config = dict(
    n_layer=9,
    d_model=128,
    n_head=2,
    n_kv_head=1,
    head_dim=64,
    d_mlp=320,
    vocab_size=512,
    activation='swiglu',
    norm='rmsnorm',
    norm_place='pre',
    norm_eps=1e-05,
    positions='rope',
    rope_base=10000.0,
    rope_fraction=1.0,
    qk_norm=False,
    attn_scale=0.125,
    bias='none',
    tie_embeddings=False,
    parallel_block=False,
    init='uniform',
    init_std_qkv=0.0577,
    init_std_o=0.0136,
    init_std_up=0.0577,
    init_std_down=0.0136,
    init_out_by_depth=True,
    optimizer='adamw',
    lr=0.00202,
    lr_mult_o=0.802,
    lr_mult_up=0.842,
    beta1=0.95,
    beta2=0.99,
    lr_head=0.00816,
    warmup_steps=255,
    schedule='wsd',
    decay_fraction=0.806,
    decay_shape='linear',
    final_lr_fraction=0.1,
    batch_tokens=[8192, 16384, 24576],
    seq_len=1024,
    doc_mask=True,
    train_tokens=106700000,
    steps=6837,
    dataset='wikipedia_en',
)
Each number is 128 + 24 x the weight over its row's rms, rounded and kept within 0 to 255. Layers, rows and columns count from 0. Numbers have three digits each. The size before them is the row's rms in percent of the matrix's.

# layer 2 MLP up, 320x128, rms 0.099, rows 186-294, columns 0-127
107:146084123112112175176134137121105132203132117137136149076149142149124131141097113126131084116118094126126128142106111166168159132121131118102168114115132113139120138106137114130094125156118132103108124126130135166129102128096123143138167107125123123127132116113123138115110098155129117073126121149172098160188092110107115157117174111118124109131097166114150141207125144126175165117128
093:123130133123118119123141133146096120150149119111144151146128089153113141155076101099164140128112124140134152071192087122153075139144132188153137128102107139129093126126144128098110148124107113140118130154138141111121132153107105155129106136103129186124125125125106156133148129153146111146129098087096100170142119071102099165079121156170139138102110087107095139137143125111143169125099
091:092109126168137147186151179139120104159133140101144124084128112144127119092118142087163142101086188111094116111090092110112109079085126126106139140105133154099110120121094133138121125115154106122124141108179138155113120152141154119136117133107129124141127078157134152146140147106133136133132100131111131142137125112153084118127148099149102119148078112180140172125148131121149181096144
096:123111083086126088099132048105104081112146137147170149129179165142136118158155152145131108095115147102138155105147114148129139139169109120146121155093152113107119132115153139091139113143110131126123114106126132118081133153140114113108140123084140113173132124134116126109130086129114100083100115130127162090121128126173118131119142204097145095129139139158128147145133166130108114153130
086:122157135125106117178133116107167128127167132116150138122136115141126144128168106126156155156137126134099113112170124177143116122110125175134142092157107114154146140141160113107134174140133060119143107127155120122152119110109124142134163120102118122137144100109141210146121111128171139109130123139102121120118110091109136136120196112180119116154107111163172098150153094123134130120074
100:150138145125122109120116144116144094110104086171142140122193139132129185110145118075133101148118145107090151094170127179141134112110131129140143146142100100103144131088116132144113127136142173119140161137103135179124118127121148120115119141132165136135159139125104149131121115085098171148124076118137104130112122083100169141170106113114158115066131133137110092116102101083139125123116
109:166127095122125134137106108125124116169121155137092167149142109131113139184107146132185098145143096145154144121144151145137115145102100121122144143159102127120113146132089119122125115142116110128142110126146087135142131080137100141149144150125114163134096168084112197126125143162122190039122125165139110126152153119128094120124122121145119145124134124088124136147187113139149098128137
109:089122137151104147121116138176123114131129081150161120121128137109123128150089133098169141176144130126101129132115117069131125131137123153120168130125103137094097140103161137131133125147139143126139127138128134108107088132140053125205111127180156145161129126171137120154150163102127082136133143096121116125121127153135120161158121101161156142120164087112166138117123152107092177129120
124:097116090147108168135124108083159087114163115141123154143113104183101111119091158135129179096108154114169115117160086118151099133163103138127097114121113111131101134140109112094133087117115098132103112148140137126125138123146067110088117154096120142137117138116124116138136104118169128092129118115108152099133163116143088122110148083082142148169122102141154107125149122165175106111114
103:148141148134112116133155119085117131138109086140116100074164157118104132174140166114096143142108110098120140125152155131097091097079150087140193160149153142133126139124118170119162113147131149126172159115168116147117145163118182129146117150154147142130086150136117153139093117115103129145142107160142103110173132124115123117175110143137101139102109156113117127132138156183128131114145
068:146144096189114137131127167128111124123145111127081154136138138132072141110127188131158096102157132129180130144141139109120159138105125128109111095112070163150163142152140105100123150125166140118142130158107177122162168139118121158104110117109144073103147126116128112115130095165153123122117115114119118124132101135123135115144137102055126151112128183110124132126085105148133153137148
105:155107127119161140113142128116135080165123149108119118101107141095163106072134175115152133091077128123161150130106101116111139109123123109117138139136153144117117118161127129103095114119086108119127107120153100110131163182120115059143121146139131126150150117160144088085139121105178138129103117098125115135126101116139126145123124152091151072154113176132139128100123160167117096140080
096:141144110126191156083115152152122128152117141087118131166122126147145125077112120144146150156107110165111102158112132140136143135151121124124141113159142116120088176124120116162162142123119107140138131121125108115127195081140111125102117135169113112167130074098119127179095117153125130128121150118158130069089114146142128130164096118126136114136151108077134162076100159120111106123128
111:113105123142127142078110136159126143117105147137150115103139133127139079133126148178102113115153119141120133127106174146112165093140126128133129159101148157109155161113133151124153095134135132128144140133139105117082181122176089149142156084174083156129126138140126138179132143115127158090124123134142093115151117177090097085151097120179123086139127129110157136114133158119097109092150
090:129124148158142092085107144131107154101108086137193173118171097128108133124130115109086171156104170117147065152121127092117136117148117105161100114086132115107093165118152128126101126119096132126124130110099111158131150145115102163072140105146164110117163133120114119144141113154112103171091137123129116149091113141124157119141137132078161120143131128135139175163124122114124147128144
113:110140174098124132104124107152075155147108138101113103126094140153129125108138138110108170106107137116146120087135130076140088090135119121144143136112127161101101132120100145149120121112125110168107171116128136166111105138174132095139123164113176114139102151196120123168108174152134130191057130102127096118123125135135130173141088130136128099116131155126116154110128132137146124125131
101:157114088147093077111128125127131161126114158118089094108135113141141117146132185118111148154148103127112124097156113139115105118136128082148117186146116152159194123102104151165138122116144133136119151141159144106129124086108126120128134119128183116122118132111099179131087149123128119153159108090128081118174123160112106109129135145168078164120105093119142119125106114136148086125123
113:132110198149109131117117114152154103099121100112144111132131100140156133106128120090135126086153127103111132085080130151097137110140132144157122128113085170135148112106126118166096101123152126127105178106101125156103120169107137139131093147105140119152101152147111102177178119124139109152115141121130140089154142131178158121122088157137108155125129091171098134141099098137151089152096
082:132113081118112134133159146138111177133132154114142107139124145116168177142127114118117089118084128113136185085111113157129124123129117135099099173151134129095150117158128129149144141145141188145100140109179093092130110120139123124139113122148130168147109195119126145134124153105127165105151125087087129136160191143123131121114131171141106115114131112121149102085141139146141140078113
094:124117107150111126122150124133147116134138104130131133105147103117139133179150151161078100152112128110116116144123150149104144091098132078136102142154134131101126138124100141141188120119120113146127124075127173147149123154144150127110107106136144116095129163194109092120086121155130106127099155169143142120145098168156127104190131109074155148137148108142122140149124133162179092142165
098:139170140121120149154150136131111128151139129147133118140082116108135086084117113149180117134133210098116141141167161131157105104104145135148150106128146117143103169134110123081096157145143127166138124105138111155134137141160105115125138123156160135138121125114134119150117094159124135142087101135110121058102126117166128153078122106135144159149126129109124184131134174155137099084133
112:118078126107139167102126134166154120130129159127133145134132115118119059141139111124075138128123129075128127132122112098113100134120107148085158125131157142120120118115095120109140118144117126160065130127172166161120130081131114118156121096131134126115117149138174078140102100105126068087131156186129134155119142120145141111117111130062121117136162146132138179113107147132129100131135
103:153089139143139139130170126086120105136147158119110125127160175130153163106134204112143111136126097128124144166098114168136162171125137141121142126124142141125168123118128119147146140135152195087136085133105109122099101170134170164134158133139083093143167126122102150149173124168125120122131089103140117115145123107110119120120144119122117104091104131142133103153164086150142155128147
095:109162149125124108109090170105137115155114127138134160126135118115117124128054132124135129138145148151141086159184146131172142117142125126166126128108127086144092131111159149121133120130123103088158128088146138135140150065151127153114132139132151106124162116132124101152104131126147159113079167145144135113084125114152161119141125136136136114175140126110101201153109168120141107152181
084:132161126132142106117127172114076133118089137130174139158096103135113129122099092121149141127128141162106065125180124074150120138133137144153118148132153095104084118112162121118103099121128101146102128115146090148120144121125141127114130111145120131125158112132116136105177094088104118114118150139135154145104185111139165175097113133126146116155133108134142187145128127115145145125203
083:119133086119162154151137109078175129108190143108118126136158141137127155126125143155127116083157123116163105161133102115118131158145154146103123135147139132154143112161120134117145150142110153101085127162115119113146111129135117153149116146144119124065136091120169133109171149151138102095144152133109166153133089140134127095141144103065106077147138106163154085114131082158126120148136
086:119122136177123154183174156153127121096131147149134085112141141086150098141120144156121113182087129096108135139107144138147119127110121136111118095144109119120107133157123125148133132140111097176143094128147115148090129152106120110118114120145078159134141130151176101104155115160094121063092147175141093130096156138138091151131127082135116146142131104168153137125128150153089134116113
106:120139131126125151140145120122091097129108142129125143184155120110127175162131150119120146109099151143145164124107152132129124150126131110124067131127154147122133151122091155142107093137086182088059132074129153150109057147130146106094182152117166104143123142159116081143139088146107155112099112111167126127164137143165145132140106120114120149126129168132128132127124121124115128122112
106:154147173135116135135149129167131123165149142109144104125148130107141132137097094140105143088130084166130089144107148131143160165121130112143120073147109139121131105157134104133146107120092157114126151141098082110130123159048131126171123119155123186099145126114089139154143111114106144117162164154097139123138157120124149074122167102108103117179112107140119126122117106136099128138164
101:151131160091144142109151124159119109083135110153152108140093159142167156079136113111105120124115126124166141142128129161098140150118149117154125174158132117103131134106131162135120129130142124148139150114082114136145149164124115089135147129132135137108142125134121129143088150139146080144144141108125102081071117152119137124128083167110104144107152189089127107076100189139116124167166
118:112165116143122100143163107142089158155127176135150158115069163130120115177140150107130147134121090162112116108116154109096109110155147068104116115145103151110124121144124125156135171121102128146121128117111091187149132154112176126143112119150116132127113092096103131106126148098122182142151161117148178105151166116101117157146091135142151101092137149132134136096129124138137167129114
079:079126120131083138187137127177148125146134144130130076113078162160090126146121136159129123110159162129124134112143130143154118169145160156105120131134120154146141136117112142125110146132157097131133158117173144122200099116086148135120107126116125097123130090125126131183129142150141083141075120124141145124124137140140114104127121122119151173144126161166127136117157083119150066144119
090:127146127134115112088132175139142110098097115175141122160142126126153142099172158157120128131106095142132158130130156158119154122134144088182092131127142074121127135097168130188113113120116132115132157115087115170123144118147118067117131127141145093186123105167090112118083126117119138147147119112109150087111143148106128143156113127114088118100140155139133113097109128167122121173132
072:138150146104154151175118176130140120149123118203142160109136111130127122103076127128132146128136176143108116152114124145194175102124163125108167104091124102134101147114114131113092113109153113132126077172126167141152137138130094153108148137124087110122158107121149168127160127151141156134107107130142097143100125162120149165108129120128115152147160159122130147160103095116137135157158
101:153151131119141141101140124137144098134175113166114141130118128133123122144122084130099091111116103124147103148156121150126094208149069112153124123119131081141142147137156129118126122147103185136121099163099090110117181104155076105140096115146112158120146134096141137128134133140129154095109093093134112116115120102151131126123084102112160122153151147136151109108109158076145092099117
084:161171161131153158126165131122113126118167126138110135150108122123121139093127110114124129075149115150146107152133113130159164174169125119152105142127112130105120164170143118117121131122081116114140110114118126127148139185109093132121131111136133113122133114145128151115151092132122160122110109126157140045079179107134128164095083087129134151156153129156119133160116088149149146148071
102:089155145160120155138117122148121122152127141127115157160121149140125127146113160125151116109138126123164160104112150160167098125163133134170093125156134062124067134103113136105113139113078116145122094094091120105118174160147119134097150172087112154108145145132153144156102093155132143100097105161144132106120127125079112107142117122124119147137092180146100120153121118145110144077118
108:130108093121171144164165133155127130137181148107121150141138162150151141121133161132135118097142116119158146120092073135121134181171124138080134100087156156150119113159128100128153141124110146151059099153129109120090106138099109140132147137119091144115147136124144120114152105159108096098158122119130129184174111124086074162098117119095143124099123128133130130129139092120126116138111
108:103108120126131144155165149152132109098138143124151121150132159109121123107152141126139095159124171134113160121114109151093110136159134124129078105128170120076134109113127105116130099128111138172087079083097159132097110124177133080124141105129139081080174126139151130091122143131104098132122143138129178119141130141168116128138098165166148071117139102165148125123112151110097111137132
091:167131114133173153108166125102068131149136146093144133128141159120163154095168124128126110108132156152155116162117103117078138167121158141108149120085184143121136144111139110099133145142101152082160118130080125097108115158119135133130130146134078133115123089168114124144177156115127097121168120137138114120097092104175153115137131126131113147168115154121145095152126114146117161158142
111:125100133137147132156134144146117083130140130111163095148121140126115143113142106099134119168116140153080095102106128119113134136117098157117151073060139147074149139074127099116136137140104145157161153109061147145103090169146137154150143076151153101123166113169122136142163112118120095136122131127110159143126133134151142135134081100161140102102145115120163133128097140131157130116140
093:117110131127109099106130157131154114094095110142101155159165171098134151101149161116110137159128108097134130105124128151080148118101122094115129113135097145055132136154083129152133135135108087116117135109090087140086127123163128123125136114117141058107133146156155112167091147103124134139129097133151164138178125173140130120154088133111110127085146167148106109113119100126124120156130
080:149112131156164098135213170131160152143101146139089128109138168117144104113142107091109125165137126065121134110108115148148133124095107120137157110150137152130131111178113110115086149104106117168139110114099185135108139156107144115125150139117135149127119081134137128097094159134125142142155087147143102122070156096160133161106113149150139166146150127107114151117123131145121127116111
118:152142083063157127144167159084118115143111117108141116134122146132117116072135138129093146171176130152133148143147132129141105094110097131126100096119141107132176129117134110099121098128156129097100130130113120135088136127126142134119159079193146125090147090122116145118111132160173150153128094076119160122126103108117138144145120087101171091134143121135148143106144139106128121083122
124:117098132125137147128100137110180149130124215128096124145148104113142162126148147154148096115143130139109167122184141143138124185124128129050123108148144143099098118162129110113165118146149107165113117137095104105152184128159092097106106105133110131132142114092111144146130091126125141091108119151105119115151122103107118115131124127128117114142158129166149115134163130140113109158077
106:114186116095142154111084156126152147125098151164171135150129052170145117122089107105125155118106138178122088118161125112170141155148119121112149114117096103136146141127157127121134124140118095118120133146135102137168157111124097115130113091133179130131130104149096112104113109108139131122134160129112157103118114144120152117134125182145166126157150131103113183125091121125120102169166
098:113103166147123110118115116146124111162123162135150098085158109103133119142130103144151106130133133088124118127092137097092104118120154189101152122096118150183098123137146124161134163121093103153152080124136130132115129171108162165128122106109146133156164110176135157158125087118130134141130104129115117165119159099112127105144170115111152166122068096171130141160135106122098121098129
090:148122113118153145086103121146153099153133108109137116188154117137140150085112157155165146102108114205138132164121140120139127142155165111108136118129106161135153129147167128136116131127107159101136114146129105133143125118112145107182105105145099106105144108132106096123160112128141109107173141117142131085147076156136076157123148164161113132109122120170172134108146125156090119168109
094:204140174147147128124071138116117150158107116117118134134122151138099083120131130128121167163124144116085081120130133154105100099093145148138153126119139131137116138068168135129177163118145159121151148142113121123127147160106146137157097122154148125144099128127122161146111119085137124176184121150148072137147097120103157155125167106155104121141128108115138138144138161123151152126117
104:135080136112133151143159111095094105136096145121139126103110131140121150079129141116149157103145109129118140119113118146195140116113110115115147125115116178097117121152071100124134084132112138156132099122115145151115116123133131127153149159158119122108194096194122166128125087118119127133157092139133121108151155117193120101177110104129134107132095127129127167119172127101136117121167
077:143121157123163114080162153107097138124119096138139061091124141118201148130139135092091169089095114116120113141138141118130128139090111149130168141110161105137120127123116099117157115131127129159155117134105121116096106169126133117163137137166135145129130085143148189137167108107146132111170144160104140140108121107119149123129104114108131128099108144081117157073154137154160110108127
091:119134150129116152146125112126159106163109132141114087158110081129112136100096170167155140115131149195157073127134174126092136102121143115189143103128141130137155139144100153095135144112163091108103135131131116146124121159146122144192101165118133090141100141119122103139139177121156130140088127104096144118131150119101117129122102099109145147119144110103109164112144098169152094124129
101:119136105107075168087121142146130131081114075148122188142101107164120114116128099124129124176137161151159088130095110108092111136153127134163107143101123138115132172134135138109094091118136167107132134142125133126128135133158095140098122138129168125123124125115127146135092133118154111126092167090135111111112124143164133154125116146116128157098184136110129153124073094142137175142070
089:157127107135175108136171140102146128112126082121085114172093109131146124081155201144139128081127134101140124133149098146128108170165095129116129148167093148138164147122097130144126105113144149140130105150111087110128157116150139110166113102130115096160095181144167113109136141143128129147151103158143145086115141120134078125088129108105131163148139111147150099111127141132113099126133
101:173100101097169130154126133079122145111193143090175129114140159130140200141139118132131163153141107139132111132122076074146130148143112138104115142120167153136128110142177092111148156165141163078135096168152104116138145122103150138129111093130098121104159111127129140110138125132132122107175141120116121117145106102131147125122148113118117103158126099166152106090114122109149145126106
080:103116102103175136140141152141131138198118149114119100104131176115111154084140119128125105133158118142118130092121118130135116100143136101099144135141119155179161128129142123130134144167112092145154118119108097131121133166079106110195139173118141099078134125171165154177096155148116119137168125132162114120144123108101115122138079138088121114095119151116117105146089117146131128140109
116:147155078095148148109080130138095146107120123158135142112106120107119111168100114128087171136136147143152119155119124113144138106145116104115133146092135135118111149137148139121069142134122119147111104136117131136099164172130078140088133089146135148077161129162131113120123119171137104135093135115144153159097099156174131117155131146100126153151118158114073166133084098126172119088128
115:091137050131118106136150128091143130121163112072136144128105155130108106125124144135111078143143107131167093120116089145107104149165091133146126140074126110155169103142148099110159164124105136119140103157150134101123117099127144158141132134094094100095132130128138103077161144128156118128174141116133147160156103104119106170131094153115133109091138115125132080135143143112138169128130
088:165122096123110108141124158135123121144143122085106124150100119144105118114151112152174103145154091139086125075158101115155105129150119154102093112138126122098152121128181104123099175140104085135091139124149140137111136111100170121112127104107132135166145142112129132100114147140165140097125128117098144121150122109091092148072123133127136110112124081185156105113119116086154173108086
105:146145153122129125128107167096135108081128121130152078110165120162168131125090109075141159127117150143131095127098097145116153096137122137137134110077130103141151107108159112117104120119124192119116108099087137156073118150119117174114130113159142124134179093183119119145177104097128096108114173106123130132093099136144150112156124123141120126133133128129126130159087105120135146158147
103:121153124122121148111137142171138112123154101099154175143140111145118128130121057089095150139134134104147076130134111156119118105127128098138103114123134103100114119138108117118170106084135126117116166147087126103139152073105129120140094110172121135115132137098115082177149159114139121147116152150117174115097140128145129099132102120064149093128117125122108153098101126148116074128176
106:154108147176131088106174172152091127119173111142144139115114120112147121121133148148135138079067128112164133154088126115127106149129172112110140123109137130099150102129104145121053136107118135133131126129165160176117160127148133104159060116127122110117140126161086090114148129092167125133137160112103108152132132116141168138094130097116112141103110143090119106143136152144115137105126
097:104134098110119134132133138150131119139130126110140132205107130135140130141160130096138095158080139094146149122155103138132144146139108114102101130156124089106122113174105113095101107120112104115056126118134118114129119121155063097090117092128119124149117159126147079116149125137140135114067100117117178154106150150137120142093113183095147155148151162141091133118122122153111113145114
082:082112130127139138121087166116136109099138094125167106145144121159102138091128154145104180145112132145147088124126115168150137106088162105137111129100119168136133113116165126177111172128142107113120142116154144122164125115145140136116140144126132094082097149158118098111184148118167128167110124136096131141127076159159131172143136124155119099159104084146120092153139096146128110159141
100:151139093092150147113121134124087157095136109119123161121125149139217146124177099105102131124125126131122166100146126139174129160115136148182117164131120120098157139102185114115160113121119156125114136139130099142085085097104137101136125146144132200131076130143138119112107150146123142086134106130111099121100156108120139132139127128109146126123128139082159113095156146136143125109105
084:166081135150094099102116150130119105125151095103108167113130159120145122135138145091092131137101129101123088125138102084121109096113168133155147141154120149126137104123157129142143134156105167099123151115126133142083128176124135109094096126167150150090066151157100114153098120121139108188127131129100096131145158119131173120145083123124140142123126108075119125130154146155145117109082
108:127155109178112146129158145167156139111134136124081125198142156146145124137141144110166121114116104097112125105138117112107110155157136147095095128186095185151137095147105105192139158123099120145118140117112118094132117118104122086129122143118139147162088182124143076125113123125095127114138126151117116139150154136124103100120111139147090135145128105154105112126106088149124128165085
097:129172098110133141139133118112102178103130154116140112117126122112143106113118137145117091095139102168101181149121141150154177111152150152123096127126166146123127127105147129117128092125141148088139126183132126140149124123125106132130106121186101131107171122130123057113125142139140110122128203136142149085110142152112120132116088173080102127116117142149144117103127135178137120176123
115:132135105106087156130132146151117134153113099123104134162142146146126106137153122161151110119174155151115128118130112163138122167181083144109117116164102126120147160145136119118148103122165130166113156131114121109107167120124098090150116097164072141147111125085149122115151088160124114108096131121133158120145127138131095087110152145145206100137143086130170187110116134101123136137126
110:111123139127150198103183107132129102096117106125124154154143164119115140132148146147119123150111129108128163156063126141118135124145102107123121129138134175158143150135090150138145059138110156123099106110126134144119096090117139092126149140117143083162100132147148073108124113139116117108123119125182134105153092167142105148158108157112110118105170149142153092102093131121123103122098
093:133184120099108101104120139103103161156135123129141115148175103140165156146123116124108092071142121121136145136139152137112173141142120099138140126124113106145164145136176140116131138143132186084120155150101110105171144122116099121118100120151112166129069151118057126119122130154154171141126093113115117117141080121122190127144142160090132145128137151099132117127152112152111113119127
100:118105113108137070127111157128088098116163126113115156190121185179106151154135120098181110120124103127172161131125108152153150112135136120110098115141100124150140117130129125124104142132127147113089105127153174191150106129095135126144125128118184120139125151145097075128132086156129146147133091080114141102108123129115125142131152156113118142090144126097141115130153103157121104135099
110:061144135126074145132114129139146143132145169127111186143146078137103120175130129108173149122123160181118151126092139087143130105162118131082136154135103139140085108146094123118123154109149068131104118127143127127152129114171110117078101111084164088128153125107107128141127126126102145108090159117133128143158156118130105133126142149140110119120119119126104148153101115096167118101114
101:112154144122097104085146106138094103096114120151122131135125106155161100104134119131143184095089126101123120121140158116138120131147144083136118130127087092126113126139069164108110092144120093130115172113117142158180114162126093100118147123136163085142151136127082067144102122114145154143116134114139107130086102121160129147127102153095147097119129172149092118101110173147130115124126
081:110134146119126106107103151135068119189150128113117116097119152120125134151120136119141100145177146135153099142087144112152145127094146151140125142115183157069125133169127127120077119135157089100134104129145174110098152143099156137117104121142127096106169115149129117129116120155154123114107144088140111124104096148125133131118113120086114167106106150057100131105141139175121144098121
090:100112126095119137144129114095121133152157129117146100178142112125125142105143087110142124090104112145101138135105107079133066190156102176080116113125172139074126117143135120114103169147093113120130103139134098116154103133105112126089134104103082159164136176140118132108157136142147102109114115148089133132085115110141127179079116110128124134148137112140137126113139128138101137117100
091:139130104070160151139099153129134133147116114090105139137118121128103178157142180124149086115118157156127154119131113144156185103111129118110141154116178134108122124184134110135101119151111110084089130107147094122122122111139084127114114099147133084150109124151118093140127143144130134141116097085141141138178129149106128159112115151160128096085157163123117135181106101140155147100145
099:131113129182141127152132142170155139101142130109081135161135134140156123139131150126166160167147122143129151118091127116084115122148103135090118154156101189150125116108089114169102132125116156099173171124097139124090116123179143139131176129102115121152129117179125119119128088113077122099147133095120098141161148140118137135149135103164113095114153133164128127096153120106140153169135
109:129120152134102168081137112092116129142105141142101132124151122136098095152142135110142130092145110115111163085117150128127126130126096095116150138125084153144191166126148097123172150134140129171135089145131082166136114112164142148168117127134148140126146114100118201119076112103118153114132120133081117149135161101087119126110153124163161136125139118130149156120139112100074131103143
101:175098124092133120115112096061123132156110133113134137068118126118147152121115157138134139141161125144133079159101140113163146128115134122117119140103144130116136133139143131146139125118131143094173089105156121125108134170082155175161143134124115130098171132189138130108180121153155091164101127114109106147103105113156144162157136125105128140159086148110159127153176115107126101156137
110:133144120124162118120172165097102173128123111130104109136089166127118151140141153099112158145113104107136135107164099142145172130077154116158100147173132154114112096138111123160142125111136112155127129121160121138178125126078140110110070134165110139115123147133085110118079178130132152150137107157134141115127128125061119097097128150089103140115161122125141135081138111129094130148137
096:160165148096145152114092200121120146104148109145147103105090130144135142122086122099115159108146145187139100118152114156141190143124138156178148134086140129123149118127168118091100163111132137145124121138098138108121130101113103127129149109159145135100121121148133161123163128141129111120148146129119132111080102160127189132118085103108124149107131096077122145098123127154085140138132
088:078162113124096145157129134148124136109170145167151151077156103100089109167120077131121138159110137119117108141116132103141138126148153133113100119124097137105085130107111130148159138108112104121141138133132076150115137134113101144123126096108135142158133125120165147182120110134097167098093115170144122171100197133110131106130148117115134151128097100128143116138110127052147117110152
108:123122116083141086112140192109127148101092106153151145143097107122109124100110113120098167127129123139142140119118148092153170106101112163119164115112135147132141141141103147139114111121149110128139192126125146113143133144153135159153151096144166131087123134182093093097127141097147124157165147083135131122079113139168150119095120097155096137131150105109158145129150140084133155127174
102:147103131139106116134177141114140124097132084155138135129133173077140118114138139144153109150170115066118146089110130095128126152145105132127131148146097154132153126106144131141111107136119168150117107133120137144106101144098111145140122144123144158121093149152143111108119107132076121173151062146116088146126122128126131147123100097077131156124139091108179081134133114047136140128131
069:106147081084126113140126106127131168105107112143135119113130109129139088120109100118111167137137127160123078100152108116134115088132119118184101158136166125136150122151141130102119118093143122104146161158115144087110146130112109123125110139145136161186059087112119123119111121080145119174134114138151167099072107169101159112095167151139129121148150103137116139097141113130118116154108
107:118128129171096084160151116179136127180143141107109148115106117107112099141160138137148109169155109107126138124130142101111108145105123118153118117190110151175115143124116124183142128124135109196134131100115124124129119140162126107135105142110127194112110196114139135112082153132104149128115117143123095111166197098113081154135130104134133128119110106111130122134137125142156112126116
107:150170137121118077095074137076162164163098154156154129075149062132132135137107132155111134103132136165120092144149184136166153125112136129106169125118131124161116148101139139119163131149164090098181130138160132134177157130125122162163158146119115129125108129118107155137130120111145157131151147171148128120106123130111149137144154125137105128144120111121112173167134123121134123135156
082:111093118111120140059122121133144148162148135125130109140142176142112177137122145096132132103167100102160128127134111164101163152142133158110115157141135146103154114133129123151135121154158179125083117127133128119143101120113108155149119153119119112122152151148138137158103167115141138142144145106124097135176104125094135106154169190086121105122155178109155090180123123167166134132147
105:089125153135109084130119118164123106143080164120140120114143124086112145140131123164097133142092138081114160143100146116159099121132105159076127107108147107133084116128047108160126082120122087142126131076138141137137105136141122143113136124096150094129167150132158139171156099123076139131129143144132144152118147114143111121129121088143094096143078110150131120138144131103128094111149
099:144123122122127084099106150149109188101116072135146114151104104108144132111114092124126104095122151127119132079118143072149108115133144152142123163130114154122134101149126155157090108135153123135124137137118155154154099138127095111118073157106173147172102130163131089101116152112137130141120104077071101115102153152111139160105124137144152170140161096137101132102150130122162117149126
102:133082173163138140186121148131116108093117089170161157101138096144107150109123129148097144165101130106127094148123130148124131102135174093113143123123138126166108150050127153114108118138122096097139154135152122132153130126108094097149143134171126132128167088150098121139119142114126151128121142151158119136102116109121159141112150104080126135156131181126149124152115099085092099122149
093:167176118133152130136121179169109127123138067144123141133099110142115064102091154099115115157099146132120104117106117099145116153164128108141095105123112074153092129144153135126094108119130136179103137152067132121113138087123093127144074151147128155135131109110134112121122138148127135126118140129125157135087121144145107137121100109126162140126178092144091151143102124117108171155121
124:158153103140134140139148166088118158150123139098126098159140127129133154109142135108081159122138146133126111111126073100129126128133139088091092108133127158137068101144127110116151144116119143141127141134117107142144154125120100125085103146190122138117128096087173146105122168145146123151145136183141199126121100089145138120152120084071144107151119112153136134137112164115118098152114
120:110080132128142171154154065146130103093139159128135137114182136125116114112140111142161151109113126070146167169075120169133110148121157160068108099126150113127117123196098146108118081137099132131126113097143119140109151140099121109105134116117112120155142113129126101111154087150114118108105126152137130140110126117172111108131166130103128104141124169174149122131120135122094120121103
088:148149133110132134110144109142124143098089130141163105047118155113145166122149150121103140156124133110137126136097127186106135147121117120098136151118127134105086138146096123196138101125095117140135126100098123151101123110079132086139135142120153089125133113149127147135116135142124121150125158128167124080133121146148122149153098160125112063076144114142140061146140124135102137175122
098:084175088109129110110120090106150117090144118111100157198146089143129109135139113131149154108147132135105130106129113087153125167187146137089112152149117096161116124181107131104150106117096107131137112159120123149189132113130109107129134133109093125149111125141117126126132126101118215115142144144099127131077156115135144109121159146125143114114136107160144137132119121092115097150126
094:106125125112103115167121174177113107136108128154136146119138104112122127156133093079143114171099155089107126106102136129133110076130124120126154106157136083102071129124129133141081115137137100176129144088146122142106090160122091119121121157151137172178134121132148127116098113117091167096115102107124106155093156122121114164149130095144158135150136136119091154112084112088111129121128
092:123177137096164174160127115103162132119167136092123124140146112114132140129098157123117125108118139158188126112116133133116149126174171124177137144118155087137129099129097135112110113125111192095154145124141104119144116100146084128155132123175139122090154110122125115116151129091117104149153150115143185159116107121126128161131161187158118097131145121173119128142099138145112154160123
100:193142140104114120164118156152104128116121111141124132147108111097122089075107105112120169175085134098118113079134135111135109114127134132178117144129137113140110121119154142134093095124156162153146162124101120130075129138142107116146146145136138204162110145110151121135105145124112137172137138099115112113085143144132148173121115092144094145130180132139083137126146148098160135149116
103:163182118092071134140085089113110136156148125151153138130174098147130138155059136134128128135125117161143135155163115136148155186147127127149106149119101076190120150091160145106113099121146147084140120155104125126144152120110091142121179136121124185143113165102110155152123122124124113111143128152108108125114106119134128138120101126113112138103125119116153146150149125144104149156155
100:123147116141134127095127147150151174099107115139128099090138099098130110125092052111113166171150158142118089135138147096151132120114160160163161135121167135100116129105154142121129092114153130111159148165084124105118128118139135107116125140133106123104128112148138114132155160102140096153098191130154117142114103158150194144129139130135106153164152114134142140099100152127139139188136
094:134140114104159153104127085132100132169119129118117142121134138155160123122141140165135114129141146104143177180136158121148115128125125120085128145126157143151086178125138145110171132132135126096144128139116117156158185114122117119133153100121122176127120144105146103147134106232124128123105103206141138092124123172146113110158121147087125138142159145104131122137124141129138106105111
100:064111084111124114118119112160131122126127147112134126116175137081117119128145150161115133145119150130160136143114136093145135078167139127094114133102124154137154077158104119135102143110129109146138106081120096127127133120135133175145151145110158085109159068133137131122122109079092091141155099125129153169147166120113130136160155122095119115111129142139071159136145095144119168157155
125:172115126129156092122145157128130160130126118099158098138107143136126126069126134113107124086107120166120164146146128134130137145117112118142103094142135117131097129126164115127157118130150119157113136112148122129133155118052107125160105097196093132118138092113092104115121143128148182110181093130143123076109171109114135120114128115096171086118138103128170164086132139109111109121122
076:120140094123115126132110127175134154126127098083091152180155157139134075157101123153108094165124126126139149087155151137080093122123143120145106151143118072147154133105168141127124125107105122174117145107150079131113134106090124124100089125136129178097092123120129105151119087118107120125133184116129136171139149140126152122129163170117107164138127110138120127136135162093088140130141
094:149136110131161166121119099131080148130142110150147136116127121139155110145098138131118175105104142139164117127148116121125104139124121107147089131146133108097139141157174149103116137118103107093143129138085139112120143137094071090118100102123109149111119101122127121087152170160143116114140153116149134104097074157153124079138110165154166084156143118157118167096177123181092109138135
091:128111176138146083098061155106146142107095109174149108120137113126103116134112125143110138116153145159085112121163143120140151068096133111147155142110135123090143135108177134122087147146181109116157145116145147113129145113179147129143115108154162094134159122158108135116105130101125147157111149121136123147095136123130200104154130122168129133130128122097109132162112159108097119154149
118:097165161105168144121103121158111134109150167104129136137097110119113135163099118115110121078140165129162105139106117136103102133173197120123132176119127131132114105135098132126102136099146149130098091124085152117123162141126101116080072148120143125116138097106133135151134127111107095140118151120116162129131146125134114087190126155084139161121132133129093088086109105136140124085114